From a checkpoint of a small transformer trained on Wikipedia: width 512, a smear gate.
Each number is 500 + 40 x the weight over its row's rms, rounded and kept within 0 to 999. Layers, rows and columns count from 0. Numbers have three digits each. The size before them is the row's rms in percent of the matrix's.

# layer 5 MLP up, 2048x512, rms 0.0506, rows 480-588, columns 256-383
092:536520502545519537493460492495449479466483553460584464481550470487439496571527529399506467448510520546480478484490499513537455499483470510473568491519496504528478507544489456515479471499502458452453485414475518417480498547454442505484543538495582512531470512531555515467441520467528565474498446501553469568570469565472520526547505415456520560523486485489480456474503515468518493472532
088:456491525469460539479554490477573494477517477522483515541569515526517485513493500447581549507604511540504540568504474610572497567470511590557469525511453582519577525529505466531509478536565519461554448505516421533498546497452499601465549504425502505587523500437466535468472422494505567452501457477478476527527367507435462531556567483571493535493563514525542479546513516492480488571502
107:565453507586418463555470528574468548492504464446506538432560505566511526587506521451468484531436516482463562433491503526487470526494481543510478491482459585524564450470497526518501497447542537467515526585555530496530483480473497547511506505477461463523466487466486469513546445500449501492471492489492526488492549525575565441398493563539460527521457441460470522503435503561549486547487
090:506527566466477509524516510571505473492500447503501420470480505516512500546531472513481550504519547467534479487518559567440502508536512484459583428513476456476544481464410390510436479504468496569567512520517604558551538522565470516471497508497523525481538448485522544522479552554512549499538518501506434511493553532450500560530541422496611509493492500448528468482508506500533470511561
099:513570485523497498524445542518498520537562437519505462463463423617592478488484510575526475492487509511470494472492550491551492520494436495564497481434458531533431462521489566445451485498491516555478506482552428480526464474525472480451493524475543464503460502453470524564548575476523516413441536431504440563483467544467524507563544466508519594570521486474528488433531514494470462506483
095:503537499454454530458503476499489524552530421512543409432520527519476580484496521464500409490544555521521457483469492471490513461463459524451469499443548600507519468502522488492463512569536534488535444507477486508473452529492490499495475544529481483490544590464462539481477483498475569509477471473529464573463526467470543501511454586512421515559499545474527524502484498532499562504492
091:473517459517495556543498536490460541571495488525498415515499463508451598459502523527498573524534558524439515427511590550541545538500540488504501457488476523495518520531466517528576491483491467475487500472526519477520506495453474581463574473513600499528480464443555515422492449514444440459449506442545435488471510596475499495486515533470472495525601508484528516563481476508515528484472
090:462505539483515582533512504542500498497549504503544434464539541519570497500559487462470516504448472520525484534438511510500459495506554542478549595432474546462526468497448444511572497498566503507546528559517559544478590525480544464561467414503539551514503446500539568526532539576486541497518497513521526531424480520466568544544433498521489502499468471533457535553444552518470498453484
115:456504539479472448540453464539489551456553502461501575500481519496535466551376556469453512560518518495454493487531424530451486543478538504524529406461558481515537465477503501508523473421520490442462535474496522480520547473474516500511512448523470516605548518452512453504436548396509455418480458497547454463434514421461441436517459451531502461513475552519440520525492597538492523515569
102:557540579486526483514497520509571532583530478506463491526505516568546568495435585468499477513584465537481428460458473544542547484522496525493513482537422503492437601517501487546507523532436448475464509530522504517533451471475514545525501562493508550541501514540560556542538487531496495515569510468524467535547617549541550443487538497524451466485463500501485523471506489512510497478533
120:612503527494519480549485484489469567511497485416485423445516490496551449457464533475511489496524515518475537529430533539428521501489508556509580509443503565513505501513507439519542552481589553505540446529510523500504469592546462487502406489515518572495446532418529533548504563511606553500494516481487494490472491581442450514538447519530475491467506488491643508487458533459480484511485
100:445497477486493488568457445506548484538546508489471521474460431531503489535649530523516500519502474508489455539497467531426494588489514463506476452449523475547528444455479432500415498465521488474490511483458553467475502454495525530511528613500544475437499483515519501453562548512495537428496413488535479485494504553457506529460449495525555523485493402459511417460464485464474550372514
107:392499535506455455474455461468476495543481468504595414444497508450523583522542461463480491487519507448509439472511503537502440496523532470471540451483524515437512502481483520515500476475461454548504528542500489487519502471548582485479558466472499534538494521487479438455480490502560524510556443522505547453476518586561573498565468584516413493476535559496527508549522479476516479531491
117:497477562436540457554480508492499540530469519479505518510478474481507508567496518502472494540521548470549456442510527492548512500436571483496495506459565520454510502448500479472603471467514511505384475506594518452582455555517493502574483488474525490438531509548492512521482534487513516482550433459466475577538518557546534495507474467505396482445534482468433494450406474543474557424606
111:483454469493447482506589503486499542520509482521419462484509490528565516539550450540492558399508563522510472504490546591497567614457514445487506524507451493539504474531531496532453481520556493481533478484509535546540473485498446561475464516467569469492522519399480470524497499487532537482473468514450423523555408487448563448395478501530489483484488464487503554426607497525550492595438
103:547493510516523456534484532484537463434537575461507497501464479478465456534546531486492447477508496526488480491527433474563487463403505491476499433513549461544468490524462500501490544498548512503442427408561521539551541523546536513480409460488555566476442419499501468447557503510499510509440489540512453493521484495490455461524481506562460526517526491428497547438535434518466496483542
102:489518511471485512502500490500503482455495520461584515517491445518508481480541538547528412463468485474487477478588437527453530489466486513441505459429452490494475465491473494526563501441534513523546563560458464555506513564449506570503466548479490508498533530536524464465491435438447395466475545468447522484435517452542453507514523465499490496464464411468546511413539538449511498491511
101:516562529567546476406429457524544527522529483481535542522416503415508494496472553468507521492458449531488469508503496487476447449462569503476531508438499473410462506531497516489534433451484464549509463527468506530517569500523554465554545500524506437493543557525457519487487509554547534455474519493458480478507465441419494510551483447508506457479456558476555464512500551475425440576555
109:448466480563489422489507413515471467510522426481492442455426467501513533462541498524529490429467481473474580527483501497459454483439528530533524466470531481492527441541474498516523523582443480474555526530537518503515460586577480549482392432594561470526533498462515594437555493477538561517419421544536560519445475480460495399478481564486506466548548540394456424501523510517488540468482
113:477519558440477477503510464542442492482506485507490536507467583494510534505549519496459577456418509541477445492472546449492436502463543520549506482476460589537459512547478556562472475511455522510416545464523488506498459545502488525450530456475540465518416466500417503544527550497461480539509495509488612571478412471566526498518570506521544458453524447508431481487456529558483471473555
093:459532449521517562508471593555531559539533519566437473449454495510407482543470460494547582475549513494471487492451472482424413475472526468579499555487464518503464502558489524519498507544373489570516572474474504532529523489532541499534500486505507501620607497523441540465510550485489507579533474484451508443548490477480523491558574526465494466520461594496535477594605418496505507523502
093:496542469457587483531505498583512488496498456491468466487528496474499496504498473526524542477441465418404530447508529504553537474486474464472509423555504455391544516466496521524606554486447471558474540487437535470511552452489534517457475526513440523479536518533459498511489399500448467516497462490555496497476542509507457519542548535475495498444596492512521459569460516576509487427524
098:434531518532585499529430516495584480468548513437502462458464570472478500515573507494519537474495467565404480504421500460549453528468499507454476407476502531458482495524489504503528595420543479432448489532476532511491459485462471594543478498510568460470463496463517480488474512573474448531543459425499534451614517538517452440501472521531454500431508392486504462520533497592432511483526
093:522477497498567531519513494455471481516560540453525483493513518490548517487571452509517439500508502488462490480437467526543476436491503523487494498470458429509523470525482476553482475445507513441559521521515519494478510508467458580496550486500561529420441501514483506491462557490524531543502508496464570514550514489480496493499459542507529482509447462405487454547531468379469514442562
110:523502501488519396471553554537538533528515503509455522522513499527518536520432507503499556478615535429462671542515544515495547486477425487459479365454457491508581498484470529510473559580364511541497519512478461487516474376506578445478530512546532513457521508519534555454532469513527488487435483419513508477513449481478527533484536541510477436488571496437600520474493532491448468501449
095:508479556449463476524544457464564541438501538476478467479549439487470511555482561533514520556522483461468463514548463473411502544451534544544497495548503512509548513505511494497520527567507402539427477444534538521515507478533575595500579458468480520531520523535559513474407518503500459544589465517498489557510435477622473493490532545509512494546455435443468489460482510513457472441510
095:497422487530488459592515497490523487401498455553490507392487522478444515562485478448472468553551524492483559487537454441460459484480522466465500488459438539497492559480484477537561470531509475539534492538543526531431515480553552555460485458480494376511518505538486533514550500582515534519515455525476509515442448517487508507459634534466537451458452481463384541493543519483453451458505
102:546440513538523451508494463452551503464488532519501500474472544517458544484535503493532511436469527484477545535456438531469439469533557472538534502508507476543512509504487558505465506524517436550502554494518488459421467493545499581436533411527502518490530500479523531538483468477488528489529391514496585497539576484525498532503491494489441377521518481465501477528538489507547428465556
096:551474438552501482492553543465587483566575532479554508514485545474499498486486478529586518476574514497522504500461536496486434484468465465440507524450461509506536488486483444517495454508585582482502467535467445502518488488459534490443457526474551457498522510518559494513489495484469602398481434454483535495411533402535446453507443473519482419488452425464478406528460424505477416575508
093:526554553510542586445557509494512543538510425472484453451500566496504576503537430530477565478515486484488452513457505499502497517509515491503443565464511503412521533488483450504585500549543561497528511555503467485503497511518486538484514497524515501492455522534527516480579420566491556497515495494451483524447501504492565497489578492475454446480439555526503467543501541502502495538542
086:422484482482480543503507481538493514538446480459520504483526567490447518544545564481564500517494485524537498559481604508506504418521520556522521512416522540494458518535455520517517538503535581499475504534529534509523466577484493530548474515497539525613496455493497461482574522451474454597431519566419548505515456510561536526494511484519506421492540495593488526577479514590472604488494
091:490511587467453453559488455474529543489479561455422484493406475395548528470520504493533487524465529423450477554491482441504516520424491466501541497474525500567548541497535488501548498503521464454447507549522548498499446559590519539435510486516487599516524458549458453501535478524499491505585450423455536517504490487542465467475537477504526440484552435500444498509427471567481555392532
108:508484538525495509510501442532468526493505491442501508522536499519547495539479572459488461506518436500512498385536500474486545495524561420498536456483505562494494455536502568502497474528518473520500488496548521484531539506490502550446453518462499447505553545518525516500542531450523460446481500470530444529481436554515548478490530488491496469459536542471509525536448581519511457462530
082:501532483468500470550507475478495622496519428485531518451485462500518473539489525512494442446443541484457477478564542438566470520503504554419502494431478461537482627465509491549472521507508441515507469457506543438476550460571541562450491528564574526487467522534466609458536554486531587519491447431475484551498536515514554467450452557482435463432577581505501509503415487485500508507491
096:522473495465549538478578465476507533516475495553493487435474526514549486481494534463557519509529543459549418510511512555472475516427560518456517495475528540501458528508523497505518467491583501526522495518496593528483450470486472533502515457564520468505575523392487491506528503472465534478451523514422542562482413488419489417446537590496471511514510467544477548564597480518518484489512
093:599482506504517439503476523547563535459447451419497509504478453501594504487447504511492520491488526489460570441443504519449502509427513545478453476512453463519476412476538484462479506470451428528498452460523594478531532433476517452536521515483498525575538570470490497527493475520518526537492476416440446441463579482471402513484499505517511459507424542502490474498526557538536520490525
100:521532504544426535518522498545509531528481431517600434553535501559390525471545477451516439527538494471453530436530466499498556502485528474475505405454567507414510541559479468506549493534497538465489544516498498410447407504449466479535623563527534484464541479529515454477484493439443555524548524458479589494480524523488520470537523450503558433518541426529525526529466489525494486432494
109:474467494481482481582594546556498548465566504504531500475456471487442509536504475475495488500430522465512469460414432491546509513548462541459467485471511501436494547445471489599604526427498516647461525484529511504493498490506505463429409468478522534529483512512542467518556493534561548513449459485477533544522550454564563459550467524476468493506505530521579516506544505555488490465528
121:554474559597430551533490488518537516498507443511511469514465527478506521447508507533521483540490529443493527513544578393523522534485514459472503499468579465569504622590475464526533465540501497454549449476528474470569484519547527399520509454475550512538451541525603518532494462468464403448514455501490479544451485436515452473482512525527511553516542503490514491459493513449505392511515
093:448478481522514530552543461488497507418527523476533549478456488477472512591546465507467504479499486451565451511483518552528482542466519542480503510520429474556503533565514462570491499467433401507482499561467543562559572448435529553498477540516497475492498477502487506525487483455526459491528482499480540535495560499482425496505536396498453483489563488536488459496514472610532559477548
099:521577551460517482522496484483521519460477401527474507468496479534483587494475498524473539472491495562527454422469513489518474479464486558530461531462485496501510503504497457554561447529437469537512535532555547484497460590527526509544526468482501454499523550441472491408509554442455558495561488461522453480487505554439472503483623451509504536487465534456485421524496501522548546455450
114:520492476486469458517611468526497528532576508444456441485451429556506507536564522482501542454491524473487527433464515532445480471499564527485511499473526561504465574542462464558517509541535482538544459550595527538531543514524511453492470434476507586525480515482546559529524485527560502508498525487534511485453454436541497497496518556545463479525507496470468524434546459545444481478511
107:532547475443562485510511432424469486494605490495510502522401495479582572504451578530505441539450512556486486466536567536573560542509516513446548523441472563571580515487478472470558455411531562577418493480508571569493482481498482512467489486470521536534510490531470527470468513473576481559511505510503530432512537512464476495490510512545466587477506452488491577474544493540468438536497
097:390501481487488462518510479428467500486431476509478428543591482490504506506529454594554460542529440495604524568558535503502478472500499500508542528435444499492484501491498489497545502529504500558487511497496500549499491492436521518517538456552483522566527456474515572532509524473507435496553557502462495514520487563505493531532498535515497539534533441497509505457481518514501421414466
102:476532496551485440477461573558620468521509491481534390472586506520532526450522550465526487492500463474496583487563474427477442486517481550456491481459517560507546559505489475485467523505453513499498488518521444549465530487548461537481487519497511503515460528483435520477476551477584544529527511476445542451471430500516454492539516507487540522563500480431527508493527514477516502517501
099:458482478563475479525536473512450494446468470483431431449538477471513582540603497561527494437518487505527514487512457485585495548452524429496537502476460561494462534509466544484480530560533525482437516477458521431547467436516496561459503597517550524491547578438491535497577456507441527408394433438539489484478534510525506458453490491414475464563630487553498521510529546658504468498508
104:524515487505513568569521461526568530498510534477490525535542522444537483518484500491524525467584468460465523474502561502502521539523463560497493516523574523540453513507457504500443497549494492471529445498529614538470500410507512481496523524471483536493541508528470475573473460522584445418501495535619555505441455487444517442544500452484457504539459556523501421478497457509447450532539
107:536527511523502499580581497464521496511495484502537461481493529475494527493506452535548607453538523472491546601495488516469432459495542557547434427458533495465474446521516514494476497522416485488485451517542521461553511546521515443428578404548527593555482514469494494460494537487493543481487547507540489502580597498467539536486532502477507490465476492512540531432504528545515582528500
089:548492477552521471544491505496573610502462511444560541450519516464488478444453491443572534491466526522531412519470490505482453564453488520512460458519504464536581528476469494543487481523554542512545479488562544490508483544528495497414446482467528518547471440537516513499587551495553552498539420580566506542527489559480479489527491600514398482467494434503515473452521546511490589489517
088:510523461442523445495519449502551494503504501502471519504603536503459496539461539495537562504434589519473544469482516446502525492524513583455496419463492522449461496522441565578514518531454503583529582512515530469561474502502477484581505472519521494450519589445517483458483479478474528486520536446462445586566530480555421464510489475531538500504458506424540486427483527484475453421524
106:496481519467510527491501505514541581534554512542496563526522561509488456488488565504495536463519533541472473537488566510421565497459497540529489475478551544472514468520434503549503531462518499500537551431467504475471511501489490619502459481479563512446431507516497530494658573471479461559462496548541497470571483479614540529515504510501516518475530497521487494453507482530525546442565
092:431528549521482525554460548586545507590558505477462507529507483431440507549540564429460504504538518459455469494508493455473468488442527510516438476471500490429534508524509535517482447440485536422469561528482509491545542510468473556547462585567448497463470440516472494498483469430429495460535486608476480466574482432450561432527506506562524443511428434464545564522530484504507478444503
098:476483544520514481549521553614568525508493531525432497521498455488524425523521495486404528523440529455525446502499501488465450535484513530464485469483534463482477521503461510442475469515595491446562475446518531498509526489490464471455386465451517418562510547429504488489558451505498535443498510473500391447492487482446430454476572523526477479443538556494518469494534512542486549480508
100:438470429517504501455556480588451504527476525537486486463508520470495483480441544488545497490490519545511602508547485481481417469489511534465541521465526518486501499491520469502549575503423456518563510529493566510519492422471479435532460455500503492517527387471490509495507478564477493519460527464546545464500479481423452533502594374533457428504469537437475489514500517505468469522512
095:555433455537582499587488457476478587556487498462495491523537466453509530517521468466551444432498511593411436533574546487502566503537519520439563494446483500542510490565440489485501443541429490526428499559443551560565524469534491501585479512519493515495530507500483549538494489492484518575458512504547439539443473569488456513449502499533486532521490505515490536517466462487478418497500
113:537446549535564480525501496553497533489479555503503483432505527523433517548493506471533571477610550470394526553460471506433549521462492486565509414518425485514497496490521463481467485473512481448448450587535567518508540527532506526533473444557513522558476470488518497525550390533455482490431505476459522470436602469559551515520542559507526502528502508486485514526516429527520533443525
096:477511534429453463505444485484484470586520458490485443530474521579501531505518503567570575473471526510504517506512516459504435592463486482401549486489541530496520491486498527552575491517467543540521528482481531508551536532511562501545526474496506452521456473522543515531486424562414528534545498463477436499526476430476474490516533448474485461524493541516517523491507559533509471450504
106:525515523510504481564499541527586506446531515529481535489480512495545506528535533423563560546466499460553451510480541462540538483581487493562495459535477479488473442452513451634521471535465504501458525530541554465575511456483428579504499602510488511455468543542458513502587534527544458479489499564557480565546532498487483440563561476526524510499525452532557491519522577496415481478552
096:528512551516520571428470501527499501514499516492543506577463542455437507449515472529455471565525362551470460490465491512443529489460499521517491543518489463483459550516438455501553482503437464494540561493539488489536475466508507517528488527490536524451482421480493547479513603515523523441549509493441508501573462520437503480525516517515506542521485516473532509469572590511502531496502
100:471585456449533516464546534566494466523487481448520526510477470508481511526567464460539486454484435573475515459442468439502410438494553448559460526507537488466431541532494433506546527459493429428467570492460501489492485507507501555497590492413552501483477472551461459499489552477499491495521405440519560471559473461488490496467486475532415484460528471461536516464542540521498432540554
088:516503508495481519501500460490555500539522524492498454501531517481476592522469502404566459493517539540516495503507555473458519475491572549478565474464561515434583508484483381587469431587480509513515511545490523530456482487538504505522538347508516544538566503481556583528438461488437507560446492509487452464517427445441480460526442534510488530479477461507503483449419502471486500553471
097:519499510531402549535482457510498508447485516569523522511485489454445502553522493420558555524477496432459471469518499540479496527469576483525476473535441448488481526508487448540505431495553430495474500538501572473464562475431528525509509518445530524464489561527485509465586545482548463502505501532494489455577460460514539449513526555551473453465453539534392495526577501446481442525485
103:478516500454535501509501555489507461518509494383554515464501476446519559525518556552550554510465475458496490513501543511451522485450504509529467459453490457463480487556483475459511527521584438409488503504503473497458554533529485502531526505455478425508534577490581543426491425587449507480531456488488510539553480431521555513533508556550481496489469444458484491556538483505449430499464
094:492451540508499533458553469528475518487545491479472515464460581467532517475514562407521489426510487493481477535546538563428501421494537480479536523488523462492486417486522383583450490536467515531541441546502530476549564464523472510464493480494513541522431483548482575506520489507519457509453532519574496491502486482484486443486524383581470557450555501537528508512509560520487529523519
090:481503512492507502596527528559465437577534512507484518472520559569578493531505460474488443510469520604507547530485506509494488528515500512439532539454518555452487504522513490439519466465539494519503552449503497555550543522447483536444527434489468539558552488494474505553519502496476436414530506454508509512433503427460478479521454504529502488440500480460523499511478521471441540496529
087:500497526522470531501507492525456537493493523449520450491436460516526489541502506520489508545476455506470537549484535557485498571499483543473448529527540511520488486493490548526456530550449511454406497515474532403512478454489525495547466472522536476491479494467504501523606534449547470477492483466473556517463567442503514543447492481493564496548538467501527560473451479523552497451539
102:521586490629514526519530560553476477534494564453484524515514440518516475520595538474489439512554554482496474487515524569477472453494517522511491439433481534430493502499445485505507484491511526461522502575492455520484521466518523502531515460489498513535491442488628513470522506487549507469503472513467521454446479541466456514490491475499475455466453439453473489555492575473455516484443
085:494538429474495561511509529539504543437509507436474534559513516541490526527517504438439477508572520558534470556479535520440511423481535534479495505538555536475484472463451518514565475531464456473486486525490425437577440440531561488530569437435493504496525489492513512486444527525518518520444455531509502513521520493489543469523436504531444499509472447491540508504465527555456561479577
096:502488469537429511540516455560504562553526536440454507594561536564472491577564461471588513430456527526488441565448463490546522471447493481519530446510507475577494580470489477479470492493513486453484422499522512486503574508500566478529484472579500525518456488490482467441518511458519441495502388420473473495518495537513523456510466508451413499468563455457471495475494414487423534485498
100:541451518550417507475467484507504464604523534484510493554489530513529512510537478485571497555407488542554457523531493513462514518515483542467530483431448542490578548563472439548489471472474443513518472541486501538496419505503518568501520585507541514464531464573531508509502557516515499437518519503467532493587400527454516504593426517465487492478569485481536457533470537487499476511484
086:533482508491412544558534511492459533480443507523513500514526549495456560495511420516449511462504442526435557553470453539540524561510492527521509490519528471464575595524458479467588529533492406542527508476480510513545483531551490487465529496477529551532487532512477464505462473508521520511575516515566476483464484477537557497534557519466506544479540483458452529523505534518513472475490
092:482461553517500492533460524498492504440578481538424488474491524533548505523500576422528493488453396557442443526477418518502471498494526468514525474487435452477472519433535495570510430574534495511482501483447582525497544539476499552489501485459472553451521569468490540485475467560461488558559488567469449478526493520505505464480433458517559533583510554507468486452489615471442421416477
107:502533542498536524479502546495463541465629439520517537477562547485484471509492473504493530525500515426528484488460458496533474487492480467556492524508492505473530457477468483472537479492607480480518511500499427476585572464502514528558485499364552461508505553587539492448566481517471477537485425525539477487540489496567537432498519490514422490517542468456434443513475517504458472493518
093:585499530562588594519582498482494512569501501440439494496502546490475561576521482508526503518499508538509538406488463554507486533452561572566513507467527436453564596462483461517532426471531489547512495577473509530481523505450407505480573485561489468503479566525451521432507454512476496516528507472444463439435575420388498447456484450509549488456477484498493436489477447501493500482541
101:540477466544516473482572524446500451486487545452544467509568484586516477517524560441465512500490552453470554508585549567535532447429469587552489550473465445534557486554499488498468506480469535490529481540510474550473445526484555500484559502518528518488520467507470513461502576402521441541546515540438495506502471455466473515464489490501405483478476487475523471492541495506507490440472
072:430541471515535448478478548538426476524523454466528448485497511484434470504517527586496394433460470488409467432573483435490400527486474421458486512508405549531505546538487454509561523440535524416468484573520499466551524509493501493507529570464518528523445500538510492583457558451426507518509425429474570468502497432522534463550485573435403482491527434506596417460493493507508440488512
107:444471491602477508462445562530432508476472480470492470472435424487510552520440506512494407485610498524515474513517520489454427474465505554481528466451487464422547490538504493522539534439538476550439478496445539515478501468493470486432483492523552500505475602476480575500577493489467420506492479503482602453489469469505495492519466502468476395510496437512496503538528533497486515636518
087:433483469550545548555494513499489469355446491535517465459475455474516546496486451425540495491493463530474478561498583513442521448507517575477528486470526478536476588504539511528535518477566501512497504520492541490432476481459550526470528450539548458484503568536450521396498439460521432544532427505435519457483508510399480525518499510464438549454472485504548456563471514519527501493512
110:540527479516491493498513479608455486513519500485585448437511430492482494534581571437453496573499518451418539446510492556545459572525507496441468430470494456547522538565430499514443486552425476432482529542546508456513493407513506502470536490512511517388496563524541528538536510476543433439475483475456396495512484480530522534489512447540475479520533543492535471556488520473475455474509
098:548544509483467515509518564509509449470493478502530468493563511477435514546470517420467619486541465470500488446451561558443576490537512478472493517497506628524467554572503470566512462502477509518473502510632527480515528475503451471481520459514462495513562575400470495454477455534494529475504481481455511573563439457541522542558535512534467464511463531510542477597458434489459485495440
104:536550512496507539468527513538561513524571408520485501453462482529491509479461482511481501547445446515360511511497460523549426476531512454505597520476482518477504507468451523574522574501555506548458452531485541525510518465540495512459579534525513442517491457501526515544528532477530534442500559479505507469516580445445433507517477506474557504516477554481558511614476475549510520525482
094:513521506455514451522532452514551553476491541516562493496522552418515484554479524448525452519563492429486483470521433473420496517459586515487539489525471529476509489534530453508582472456481474512499483462525513524461537441470536551496480429529511547456485482534530473425511510488576542569573530516455522558522468543426464601460508543490524452473530512514480459432504531431509432423506
096:446479471586543516542524593506555555499436517479543461506506480555443502473502447494497530567550490544533462475584515479489441443466511543567540578488488431491551462555514481524609540516564510492418475544396532520522447473495510453408563481491527480515494523497488551544486491482524458480541483495500533423425444481446457548567572501490485464450466512505444532533495546484477485514450
101:567466515510490513522454512503474484511503549478554533478488449476449543526490454484534502426502508517507495511504431527430415514477530476474540480438480512511564553510497457456582407555522479561440490503574587522487447490550501545484496505528458485478446426540531521474500492535555534446575468503432500470579482507504547488485473499486471428520473478485440543475476545527453444435464
092:507460494496395455598650495470490533498543505488504513439495483562515523507535385539506563503528465515461558453443483515491471533528476498545531563528557530483456489577482470551458442551516480486512564523569538507556502517478474523450440470478555392520482528451564549557534481498483566522433524546542522507487508507521550471431453487453457495494597472524457450482530487611465562428487
095:476507524585472552530526492483459548553517527458514525545487538504494551515448516523536459494470502499511462494443480500465478514519503522459558465458586508431536459518445568467572512472503516612449495557552527529565446508488475454610545455541482446485543538525489521546458450571508508533475518400504468416475486496425471511507564508475516454542475492505497488550499506505484554513513
095:451516502562520523572506512501452477563516519456499590488484444511523496447475520488565516559480525527516449487485435483378457485426595498393477518450452456470496507518499479482525443540534437518547508523515500543481449469499526501508439460549474527483496458489482596552506545510464516476489518473521544480521481413512482564545465524513458517425543480463485452418491515508463527559515
101:453485527476481482529455502461475549508568485483538461544554570505514560572536454519532473540517557548548502459472511419532486497459525503477507494442486505535529520541475437518493414524474510491504499463497467549553533437510487504537471530487543456407483496489454563462486511516497442562557483513426451448564414532505440449462497514499526535462530488544493480503467545467557427486488
101:512477561517466440520541518509489502514482459467493424499455524534499517513489500444514416449516501411515535552508400455508482425511544507499471439501498553484541450508515417492484490605510489430550462548518520617514435473564497491514564476511505477475479462481534529468492499489534524516485459516522508479533516510545507460429483501541484503455443508473572493474515485470462476492508
114:527535519463495470495497549498514435457571543473502546532448506509520487533510555517516463475446506511529484497452474556518470479502482476483518435508580518502528549551455489487470582450528499487515492445557463526529469492496487419484458470506503461528513519482567462475456485492514454528537557499504474481541546494533456458504462515506532512506482507477497427549388525495477485476466
112:572467506519468455459499530545566467520508500482486508447386557528457497484549519488568503479490425467532468435519502516434466526468567428503492477458528513526513436458533449488552531559579490468391524508534591545465450514534556516442490386480516554539472464471540507503542509505508546432426431468547527458500514476504487561495522504511455481449478451473523497528525549547466519538491
083:537535534556451492492510495547483516484499507477506474502461467519507450486557532530530476496467429505469557526522556444396502500498497529472449550509536470560489545524499491573465499547429498539407517545481510483434484481540511467526504458599467521510464492438530527445451518522566490447523473482529646491561488502434499517425464446490516510545465453465508542441510524491497466467548
096:537507407561430528527490474588439525456506502483406500538487464535511480491438518541524569491476531487526475464511560459488459524499475488471516464524448484561478497516476538477500475559518572501541452518502553488504547541457536446514545494444566455526501501480460528478479455511482432555490499451530522523442445507463488461496549518548500470535564564446493538469519488495487496544469
110:523478501508480496535434516530510571588598483428547470404522456506529488460499578468535535472504598445522528485548434479487449481492516538472499480498461501446471491553501425454526459555421469543489513551467491514538468535531501477512549528435475543460475520477559523446472483533455546597516507481475455563488507538493508505523519513496506471571453471401468518484510546488526461526451
100:553514488446531504484558550588445495538501517505490431522532549549505546508474476546493488522459510556493446516473571588447544493531508521517470549521519499421373510504480492507509499534429365499465510458426494474474492463482504498598476486532515500472525439565501526516481468461585549397443483494532432484464530568571489546495458454439499461555505519536491504468518455587517490458537
112:550504509531530541515506474520470484505493589504524449499372546492561526494500498440472512442507500514484460484505470434476564476513497529484520487525415559434432496567460464417503465465462489507565486470456508475505496525470439505497463472460538543558471533532463522557499541524592509517494470445473516516488537486508511519582575488501485513555576571474525541557521486490471486585480
093:516530527511452467552507543545571462554464465484412458488516457494467558457560448481463561496504510561489391523466494449438505484522493494590531507443507469455474518466431514469535470557557486549509511514534484482425456536538482493484480487590534567377459477445428472509546486421521527551484453486555524457527489534533524498519470529518499443554507506478577499594516536525511582580525
103:526541555505494461448435477504483537470535523454510478477574571502542484495504496457556505486417512536524458536367469541465420536524578399484597506513494497519489518534503519543561433454547460515477513550504512505525561479467454567557443480501527505490481561459497576434480432486497459538530456492459527515508449466535496488471479544515529500478500449532486561556494450499481470421499
091:444494445449483575539531471535508417527517522466486474495454520488488495492606544528579488530487447482434480521446498464472469511537529494442507470455466541456517448564455547512516503497532578560461564471564539488540536553493507536532570460524556536458490547503499515525404517572448474573547462485540512513510506486552542425522424491497510446470491451463443475533493405504464492462564
097:582532542570518505561465496420504534456437497486505503489546609500519450519500545429526527504516489500575441542480551544445494433547541592493538479518532484508501468486468502493507500501511504434516477547578535478469488463453498390524541471493513474465508457422510503485475499508535510465491493548465572498543546515487512505507474498573515524448448510491516437509556476537449459487443
108:464496516525525508449526478495515425516507501540525516516471473500441494514531538474513535496523540574500450441459438503495440474428488554529507453388467590458476522511442394501499527523460518471501518501496488440525440494535513435494473498461565515477432557511539479543586473494520506517527430476437516386495497521466537531569510513525452527482480445531518497543472494506524513535540
107:540473471462475427453536443517464556481522535478491504501526498477577551508470488463485453451501510515488463430484516486491540453455564499510491500439494513517501502476511507546606504475483532486489532523549464557507442538505519451559479463479514482558460467489503524470449536448552465541493500497556451453477521502597577566559508495513547570493522502481488473503550474453492455497625
101:506495455496497483472480425471530423492531517461521488555509454487441496508566527447534459575538536513569467494497469529499529452502539559479513461545499489447491516489492497522530462503485546503504446517507557512486486475453525506569553537470513513456474508540531443427506515422511568540423536527481539510559531517475491539509522564523472510486525466509565479514490598501529533525496
097:467445488430413524488510484512503490481465462455550543486525530458468544470450504561413460543471533490531473455489490515555528487524468521432439473511479495534509522426466468542438537562460517441463500520468485508526512386505554581564495522500494482517496502500506546424463493461458555582492457480427482385537466462503476481504481454471555440483504419495474544532507560491567478457537
092:484579498606517531531487563473452490514505473495531543511573561523491471554545475484494425508462498510576508553549470527451414511477517535515552466515511497470559462550492516504466562497490468441425433478507564588487566484482472458536456437450525502561481477510492520511542539557515560537504501473529540415434522456457535531502476506520506513466551497494501525517525549582509506486567
121:467524511563532493481520429550501475497506459467503479431490458548535513522512519521542540470476503506559507561456523489499482489454472454572474496442477505454483497605512492473523488567515462526534502526486466511559458557485596469475376450507542506539512525515441563460572448456566605469444471499489436436498469495463524485516526463476419437486548461404432458459552466546457542419551
095:497492456493514491511487430472518446502498495486622569461509485457516500505478507490479545497431526510406506411486561475453437483449530516505460512506484483459581549525468517527537648512536538467529522467588496513506517517546515465541466472480546443536434529442472522483462534461497542538483472473525467500477426452452468517516510558489493503482485518495489480568464554509471506427499
096:539491484511477538563571525489407544485479541478519518510517496523498491496502544489468543520451529502500513431465498509437486551557552475422487434400546508473483497518494507525540422450485508537530537476493581512487502520516479551449596454518566549397449506468499490456510481506442409516507458572497403542451512457562490473508376571516411472431496586470502500591484490509471507479536
102:570519522547477540533451511553432575598487453463542460508473566463582510557500537510516499460503442493556465471472464478480508501499486484494463505455472497517535500438512372502591536545479493556456477555382521454492494486460507549498484483494520534427527514454533519500546519565507531543555517497504515495530555497435557505477509484481477435388532477470449478475491571498543476520507